Weights of a small transformer language model: RMSNorm before each block, a variant of Adam for these matrices.
Each number is 50 + 15 x the weight over its row's rms, rounded and kept within 0 to 99. Layers, rows and columns count from 0. The size before them is the row's rms in percent of the matrix's.

# layer 12 attention value, 384x256, rms 0.0533, rows 352-383, columns 128-255
095:61 51 64 45 38 34 60 21 67 47 56 55 56 45 65 44 51 67 72 46 60 39 39 64 40 38 40 60 42 41 57 32 43 50 66 48 47 33 63 66 61 41 57 43 47 69 19 43 63 34 30 51 44 31 35 44 46 43 57 52 76 28 53 46 46 34 82 39 51 39 40 92 61 42 89 26 72 38 53 64 30 47 47 37 33 34 78 53 51 60 61 37 41 39 47 59 56 40 29 75 43 55 46 51 68 46 72 68 65 34 52 46 65 09 45 40 37 60 35 62 58 72 40 26 20 29 80 59
098:34 18 49 67 51 54 52 43 59 70 59 60 87 44 28 25 61 32 38 39 61 58 76 56 61 51 34 51 23 21 48 90 50 66 57 47 65 43 44 65 48 72 64 49 57 28 35 44 53 70 61 54 38 72 64 45 48 71 27 66 44 36 43 23 58 59 45 24 46 48 58 20 68 69 50 54 61 43 20 79 53 59 35 26 25 58 58 59 59 22 29 41 36 35 35 40 47 61 57 45 54 45 28 61 26 31 24 42 42 59 57 59 26 42 59 54 42 38 78 44 48 57 59 38 42 77 39 63
098:46 49 39 49 57 64 40 57 23 61 47 46 53 49 28 61 52 14 65 58 63 60 81 18 60 64 51 49 64 50 41 58 42 45 51 39 48 58 54 58 24 71 53 52 51 61 70 51 37 57 51 44 51 68 51 64 68 53 36 40 21 65 13 40 65 61 43 52 47 54 68 50 55 36 11 67 24 63 43 41 74 41 75 65 46 57 69 39 52 56 28 75 39 70 57 41 53 42 61 07 35 42 24 73 41 37 32 51 36 78 39 33 43 74 47 62 81 30 49 52 40 39 61 52 83 80 49 47
090:69 50 63 44 66 49 59 37 45 57 68 66 59 49 57 35 62 58 53 80 66 41 50 34 37 60 52 68 54 65 50 59 56 50 69 37 33 43 51 42 56 62 66 55 49 17 29 40 47 55 84 68 39 65 61 58 42 19 22 39 41 54 52 50 41 68 68 50 32 56 46 28 51 59 42 41 25 55 55 43 70 38 40 89 51 93 25 43 53 55 72 51 63 46 45 59 24 50 49 62 46 36 69 68 59 59 42 19 46 47 49 42 75 19 59 45 57 72 48 63 66 44 40 42 35 37 65 54
092:49 50 45 46 37 36 34 22 56 47 44 45 52 39 52 53 54 63 40 45 49 40 57 75 56 38 58 62 40 51 47 57 52 54 72 74 69 55 69 73 42 41 53 37 42 67 30 42 61 36 26 43 66 48 53 39 54 75 53 30 64 34 53 36 52 45 39 35 72 66 47 78 69 83 65 70 89 33 31 50 35 64 33 37 38 36 43 63 45 26 58 27 32 53 28 56 56 52 53 57 29 49 52 32 35 50 51 64 57 39 60 47 24 32 62 49 38 61 57 45 25 72 65 53 07 40 41 54
104:41 99 42 59 60 69 66 69 41 37 33 39 58 37 16 48 50 42 61 59 34 56 32 53 48 39 58 52 52 52 46 57 66 63 50 38 80 72 44 58 69 25 40 37 57 65 85 43 54 52 19 24 38 32 35 71 60 69 69 42 73 52 43 49 73 23 48 75 59 69 56 77 59 42 73 78 60 62 54 46 44 48 43 24 62 04 52 83 42 53 63 55 51 51 74 35 44 43 64 53 51 61 50 45 24 61 41 68 64 57 36 79 57 67 69 52 55 25 44 54 51 40 51 38 51 54 56 64
092:59 54 77 38 58 43 67 11 44 48 76 56 52 47 55 51 68 50 57 53 92 49 16 42 67 59 56 59 47 70 33 55 41 21 85 38 51 45 32 53 70 69 51 91 49 53 50 64 59 43 75 71 78 69 48 50 39 57 32 40 38 41 69 53 54 23 40 51 42 34 49 71 48 57 50 36 46 23 63 59 67 22 62 39 45 45 47 33 72 58 31 38 63 41 45 83 65 48 30 45 45 57 65 65 63 58 64 46 47 63 25 56 74 59 63 59 71 72 45 59 66 64 27 61 14 24 27 69
100:44 72 57 41 64 73 62 63 40 49 56 54 32 48 96 62 34 51 48 33 53 40 70 46 31 69 62 54 52 82 46 57 38 53 59 82 54 37 51 32 69 70 54 47 48 52 72 46 61 44 66 46 45 35 57 48 43 34 38 58 35 58 68 32 35 47 30 54 36 61 45 42 56 48 33 36 35 65 60 34 43 72 53 59 66 56 49 46 40 94 54 76 21 55 67 60 48 31 67 15 47 60 33 59 74 53 49 58 37 44 72 45 66 81 62 58 44 44 27 62 55 42 52 47 42 42 51 18
095:58 66 50 47 89 55 37 16 43 50 70 51 45 57 42 54 60 42 63 38 74 53 38 29 50 50 57 74 51 54 55 68 52 32 80 38 59 47 54 36 55 69 50 83 41 51 92 42 57 61 57 47 75 75 61 68 60 52 35 60 64 64 42 51 63 37 34 50 38 55 52 50 47 71 47 59 68 61 54 38 52 36 73 57 44 33 59 49 58 59 42 45 58 73 56 80 61 52 50 36 25 55 70 65 36 40 36 70 36 62 36 99 64 66 64 46 65 35 63 40 56 68 58 56 31 42 32 88
094:54 30 26 45 52 20 41 60 49 43 42 63 45 27 68 63 58 44 39 51 65 44 59 47 27 48 49 71 63 44 44 59 66 33 24 36 43 50 54 50 30 34 58 62 48 60 56 50 46 54 24 64 56 75 34 62 68 39 22 61 43 79 43 68 32 73 62 27 51 66 55 55 39 40 20 50 51 23 37 90 73 51 68 64 44 68 55 20 75 39 39 49 59 51 34 63 40 53 43 36 44 34 68 49 75 56 68 29 64 57 21 74 56 61 72 56 57 69 54 41 59 55 52 99 93 57 57 55
092:51 58 39 39 89 67 32 59 17 55 55 46 14 53 53 56 49 39 57 73 58 63 58 55 55 78 63 75 63 52 41 61 53 66 51 67 35 60 55 28 82 64 47 60 61 51 96 39 58 54 45 07 37 41 48 81 73 39 30 72 48 59 51 47 56 33 38 53 39 45 55 54 35 41 38 61 84 82 58 22 50 45 41 73 64 27 31 55 28 51 20 37 32 97 81 67 38 57 75 36 24 57 56 66 66 58 33 60 38 33 46 62 38 68 52 49 55 49 34 65 63 35 55 38 90 64 47 33
100:33 11 40 48 74 50 58 34 51 66 71 59 65 46 72 41 46 31 35 37 55 53 31 34 48 56 68 55 48 66 49 65 52 49 43 68 47 35 61 51 48 83 57 42 41 20 51 60 42 53 76 74 80 35 44 34 57 34 11 63 47 59 57 44 48 76 41 52 44 68 46 12 67 66 51 62 32 49 56 57 54 50 57 15 49 74 44 57 54 46 50 44 75 44 36 40 39 53 56 59 68 55 54 42 51 54 19 47 67 44 56 56 50 74 44 33 48 53 64 44 36 52 58 72 39 56 26 55
096:55 34 57 36 28 58 74 67 21 43 50 54 40 59 20 51 65 31 26 52 39 49 92 50 55 47 31 44 51 65 58 49 22 45 45 37 51 66 56 41 74 38 41 26 32 20 63 28 48 57 55 44 08 38 60 55 54 50 47 64 16 46 52 45 60 43 23 55 42 44 52 57 40 38 30 76 32 71 44 53 29 62 43 68 54 25 46 52 28 42 43 55 45 59 76 24 38 48 61 40 41 45 61 72 24 57 58 51 45 55 54 40 23 71 52 59 57 51 51 54 35 23 46 43 65 76 37 47
093:56 59 49 53 72 58 79 66 56 54 51 54 31 40 37 43 37 48 60 61 45 53 49 30 36 74 68 31 48 54 52 24 34 52 46 06 47 63 39 42 72 32 33 42 56 34 53 36 48 53 58 39 38 52 57 63 66 31 33 48 48 47 57 44 47 46 36 79 48 49 50 53 41 34 40 75 50 76 50 21 55 48 59 73 51 51 41 36 35 62 55 68 44 58 57 46 42 41 37 36 52 41 56 90 69 59 45 40 30 84 31 41 39 52 40 55 50 27 28 54 72 15 43 41 89 68 49 57
094:37 50 71 39 17 43 49 35 78 33 65 61 44 59 44 36 52 36 39 33 39 49 55 47 73 30 41 58 26 46 41 44 42 47 57 65 68 61 32 72 43 70 61 57 45 40 10 79 28 42 15 68 36 52 48 34 32 58 54 43 26 38 58 52 44 54 52 32 74 57 44 69 65 52 61 53 39 23 67 72 59 44 49 46 51 51 46 30 56 47 53 43 44 16 66 57 63 31 13 54 50 52 46 35 50 42 68 74 67 24 34 42 48 52 66 45 54 65 54 66 30 70 18 82 31 44 87 63
107:42 80 47 76 35 56 81 41 49 64 44 59 47 56 78 26 40 43 46 45 31 56 39 32 61 44 63 42 76 64 39 43 26 50 46 44 57 26 50 38 69 48 33 32 57 29 54 50 73 43 74 12 64 40 52 65 50 33 41 58 23 49 76 53 42 50 33 69 45 26 56 50 53 32 55 43 45 70 56 48 58 58 66 73 58 49 35 39 45 37 41 52 61 78 48 68 31 62 56 49 40 72 75 74 53 77 40 25 51 44 59 49 34 61 45 32 56 36 41 48 56 55 36 38 69 50 33 39
099:61 65 55 44 48 50 36 31 62 53 60 61 50 67 51 62 36 45 60 42 55 46 32 58 48 66 53 58 21 41 25 67 40 57 73 51 46 38 45 34 64 67 68 75 74 53 38 78 51 42 51 53 70 70 58 62 63 49 34 45 70 16 71 56 35 28 77 53 53 46 41 50 41 64 43 35 89 48 69 67 44 54 31 65 47 39 54 59 37 40 59 58 73 35 53 73 62 46 66 62 58 52 41 51 35 56 45 72 49 40 49 75 52 65 72 46 37 50 51 56 66 68 33 45 36 45 34 61
094:51 62 43 54 60 46 08 69 48 60 54 53 52 39 14 41 41 50 46 61 59 50 81 57 66 57 41 57 44 33 52 51 36 64 67 64 57 54 49 55 53 45 54 49 49 64 66 33 63 59 53 30 55 65 67 84 54 65 27 47 38 56 64 37 51 58 43 46 49 46 63 48 59 31 55 55 56 49 57 64 37 56 00 72 51 43 49 32 54 52 70 46 51 30 73 60 30 48 64 57 71 52 26 69 39 47 38 61 47 60 40 61 37 68 96 65 55 53 56 63 54 36 50 35 49 61 79 55
087:49 46 59 31 66 45 31 32 33 43 58 59 45 60 42 52 50 46 48 99 72 53 25 21 56 70 43 49 44 38 31 64 57 41 48 20 46 73 49 42 47 49 48 56 29 61 45 68 29 59 26 58 50 80 54 74 58 53 23 55 58 52 47 49 62 50 35 52 50 70 51 43 59 43 58 78 62 55 49 52 48 47 64 18 56 38 46 59 60 40 58 48 52 41 54 32 24 66 43 62 60 46 60 63 62 30 56 62 59 63 42 66 41 99 57 48 54 51 34 48 34 28 46 68 61 74 57 57
086:29 77 41 62 39 40 52 33 87 43 44 46 71 49 55 31 35 69 42 44 28 55 31 87 64 40 50 42 43 59 67 48 53 56 54 89 64 42 55 54 29 21 61 25 44 47 34 64 55 53 48 47 65 34 35 25 43 62 53 57 40 34 50 45 50 56 50 44 63 41 50 57 71 67 71 44 75 23 62 76 33 68 46 00 32 33 55 49 50 48 42 38 46 54 39 47 54 59 46 85 47 52 58 34 35 38 48 54 48 15 62 58 25 29 41 30 51 51 77 55 46 68 41 39 46 28 52 56
094:48 07 41 38 32 40 59 24 65 28 54 57 50 56 69 52 44 30 41 39 65 50 66 51 62 46 57 67 23 50 41 59 64 45 53 82 42 52 42 69 60 73 80 78 66 62 39 67 42 48 23 88 46 87 52 20 58 51 25 41 82 27 56 68 31 56 44 43 80 76 39 46 26 73 45 29 71 42 50 73 80 55 55 35 41 51 63 36 61 45 51 30 48 20 55 50 71 44 52 53 50 46 68 42 36 43 67 78 43 27 58 63 63 54 49 56 58 64 60 45 44 69 47 58 15 31 49 52
104:44 57 53 39 28 48 99 68 49 53 41 61 34 53 58 43 65 29 49 48 20 47 55 41 34 50 41 16 73 61 52 46 38 52 53 55 37 53 57 20 64 43 48 36 54 23 43 60 59 52 47 57 38 55 57 50 40 46 31 47 60 33 81 48 13 57 56 65 71 19 49 30 42 48 37 27 35 53 31 48 38 78 22 80 72 25 32 54 20 33 56 49 63 57 62 42 36 67 69 60 60 51 68 62 64 78 67 13 48 40 77 57 49 62 41 49 35 46 24 65 58 46 39 78 70 53 38 31
102:42 43 31 62 31 73 80 70 55 45 45 53 62 34 51 48 74 77 56 56 36 48 35 82 31 25 52 55 56 60 43 54 44 25 48 38 30 70 59 34 51 22 48 56 31 43 41 46 41 61 54 50 61 25 31 50 49 18 52 58 58 58 31 57 41 52 78 64 41 51 46 43 70 64 76 42 71 44 47 41 53 38 42 50 56 51 40 69 48 40 48 28 60 40 36 35 51 58 63 75 67 57 61 56 40 52 32 47 59 51 57 47 81 38 51 57 49 57 37 30 43 39 42 43 63 45 71 72
089:44 47 32 34 67 65 63 76 43 53 46 37 86 53 42 78 38 38 54 32 48 40 51 47 50 66 43 41 16 45 59 79 47 55 32 55 49 74 57 56 40 77 60 30 46 36 79 51 33 52 32 73 41 32 47 48 26 42 64 64 48 61 43 44 55 61 69 54 56 66 61 52 43 49 42 79 66 53 40 52 42 43 81 01 56 34 46 72 44 58 34 64 61 40 69 20 44 51 61 54 43 46 42 32 20 40 41 67 52 44 65 52 26 57 30 43 52 34 50 45 35 40 80 53 39 59 51 33
097:48 66 54 58 34 71 97 50 43 74 31 47 49 31 15 61 52 26 52 40 48 42 56 45 51 39 39 26 50 55 56 46 31 48 65 28 28 37 52 33 44 72 53 52 46 33 39 53 74 41 48 41 47 42 53 31 25 34 56 55 24 41 67 51 64 51 65 60 32 16 48 52 39 41 38 40 18 35 57 32 52 56 31 73 49 39 52 62 45 59 48 58 50 35 68 46 54 60 68 35 35 61 45 49 50 60 52 34 51 82 64 28 60 48 42 71 45 23 49 39 57 56 31 26 83 75 29 47
097:45 62 77 35 34 52 63 42 67 48 55 49 75 32 63 46 41 51 33 66 62 36 33 45 42 51 44 55 57 71 47 56 60 64 40 66 39 46 40 40 43 61 43 65 51 34 49 31 32 36 61 74 53 50 30 51 33 42 58 28 44 59 70 61 30 55 38 38 52 80 37 60 63 73 77 37 40 46 35 32 48 52 29 74 63 76 48 79 53 80 85 61 47 28 39 46 62 53 41 32 74 37 58 55 51 53 70 08 61 74 82 50 99 68 57 61 66 69 35 53 48 48 43 61 18 45 59 47
098:42 68 66 56 65 40 52 72 55 53 37 40 63 25 09 32 50 24 50 43 55 67 45 46 36 30 42 47 55 41 34 62 52 57 61 24 48 56 59 42 39 49 54 53 57 79 51 56 81 50 45 46 49 53 57 33 46 56 65 55 44 25 87 52 54 44 71 65 68 23 59 53 53 61 34 57 30 37 42 57 45 50 28 71 54 31 50 59 36 47 50 54 86 43 60 52 52 62 56 50 36 48 59 47 50 63 49 10 67 87 49 80 51 59 72 62 37 05 56 50 63 62 44 45 68 64 46 68
098:43 44 29 35 44 60 96 38 37 68 64 44 49 58 48 55 45 57 61 59 46 53 50 41 31 62 63 43 30 58 39 44 37 79 58 40 20 34 74 31 65 31 40 35 51 34 73 40 52 60 71 27 27 25 34 58 55 31 34 56 34 33 66 39 49 34 41 61 10 48 39 31 42 46 42 41 50 67 35 45 41 69 51 63 56 33 57 68 36 44 45 52 56 65 40 38 46 33 71 28 66 38 47 62 47 32 32 43 27 47 58 57 58 55 38 60 38 46 35 74 68 38 52 31 40 67 40 27
093:63 43 40 37 53 51 73 34 31 36 40 48 35 56 61 66 89 61 69 75 46 43 42 47 35 40 62 77 58 53 39 62 57 36 69 45 10 68 50 28 56 56 47 73 56 58 72 25 35 67 59 58 44 75 39 49 55 45 28 41 43 67 30 58 37 50 44 42 51 58 44 34 63 25 55 64 55 45 25 64 77 36 30 59 60 47 39 31 60 45 41 41 56 33 31 60 27 52 70 37 40 36 51 67 69 55 61 39 65 55 56 71 39 55 69 78 46 68 47 50 53 51 51 95 63 64 65 66
099:40 74 36 71 27 76 68 59 51 53 20 44 67 41 41 46 57 36 71 44 40 44 09 69 56 50 51 53 71 43 58 43 65 62 57 44 43 37 67 44 53 11 48 54 51 50 74 49 66 44 51 26 43 33 41 62 66 42 33 55 47 54 52 47 40 58 60 65 48 35 50 34 54 37 67 23 54 32 57 31 38 64 29 51 34 63 60 70 34 44 68 39 66 30 44 54 54 62 47 50 75 54 58 50 40 58 25 61 46 63 66 73 67 54 51 44 63 30 58 21 63 44 41 42 76 62 40 71
091:58 42 35 49 69 40 39 42 56 58 37 44 52 51 55 64 39 79 61 58 37 64 41 54 67 46 47 46 41 55 49 50 37 37 51 18 80 15 53 67 46 18 62 87 36 55 16 53 58 41 53 37 65 45 46 32 58 64 49 45 89 58 44 44 45 33 59 54 14 64 49 49 81 74 17 43 72 40 41 44 47 56 68 39 52 54 48 58 48 50 35 57 19 72 41 31 47 38 52 67 57 47 28 54 79 21 44 42 28 74 23 45 36 55 33 49 46 68 48 53 52 25 57 48 58 55 53 56
095:40 60 46 27 47 54 51 36 50 66 56 47 66 40 41 16 45 78 16 30 48 40 26 75 39 51 40 57 35 44 58 32 53 54 48 71 61 38 49 61 38 42 50 11 40 41 27 49 44 52 36 53 55 54 67 56 32 61 77 59 61 35 49 49 44 43 99 44 65 39 67 45 62 76 95 36 53 24 63 55 21 48 00 50 64 50 65 60 37 27 58 31 44 29 36 56 71 44 50 68 55 59 35 38 27 40 72 56 62 30 67 27 44 36 49 50 16 59 52 69 40 55 35 46 34 41 65 44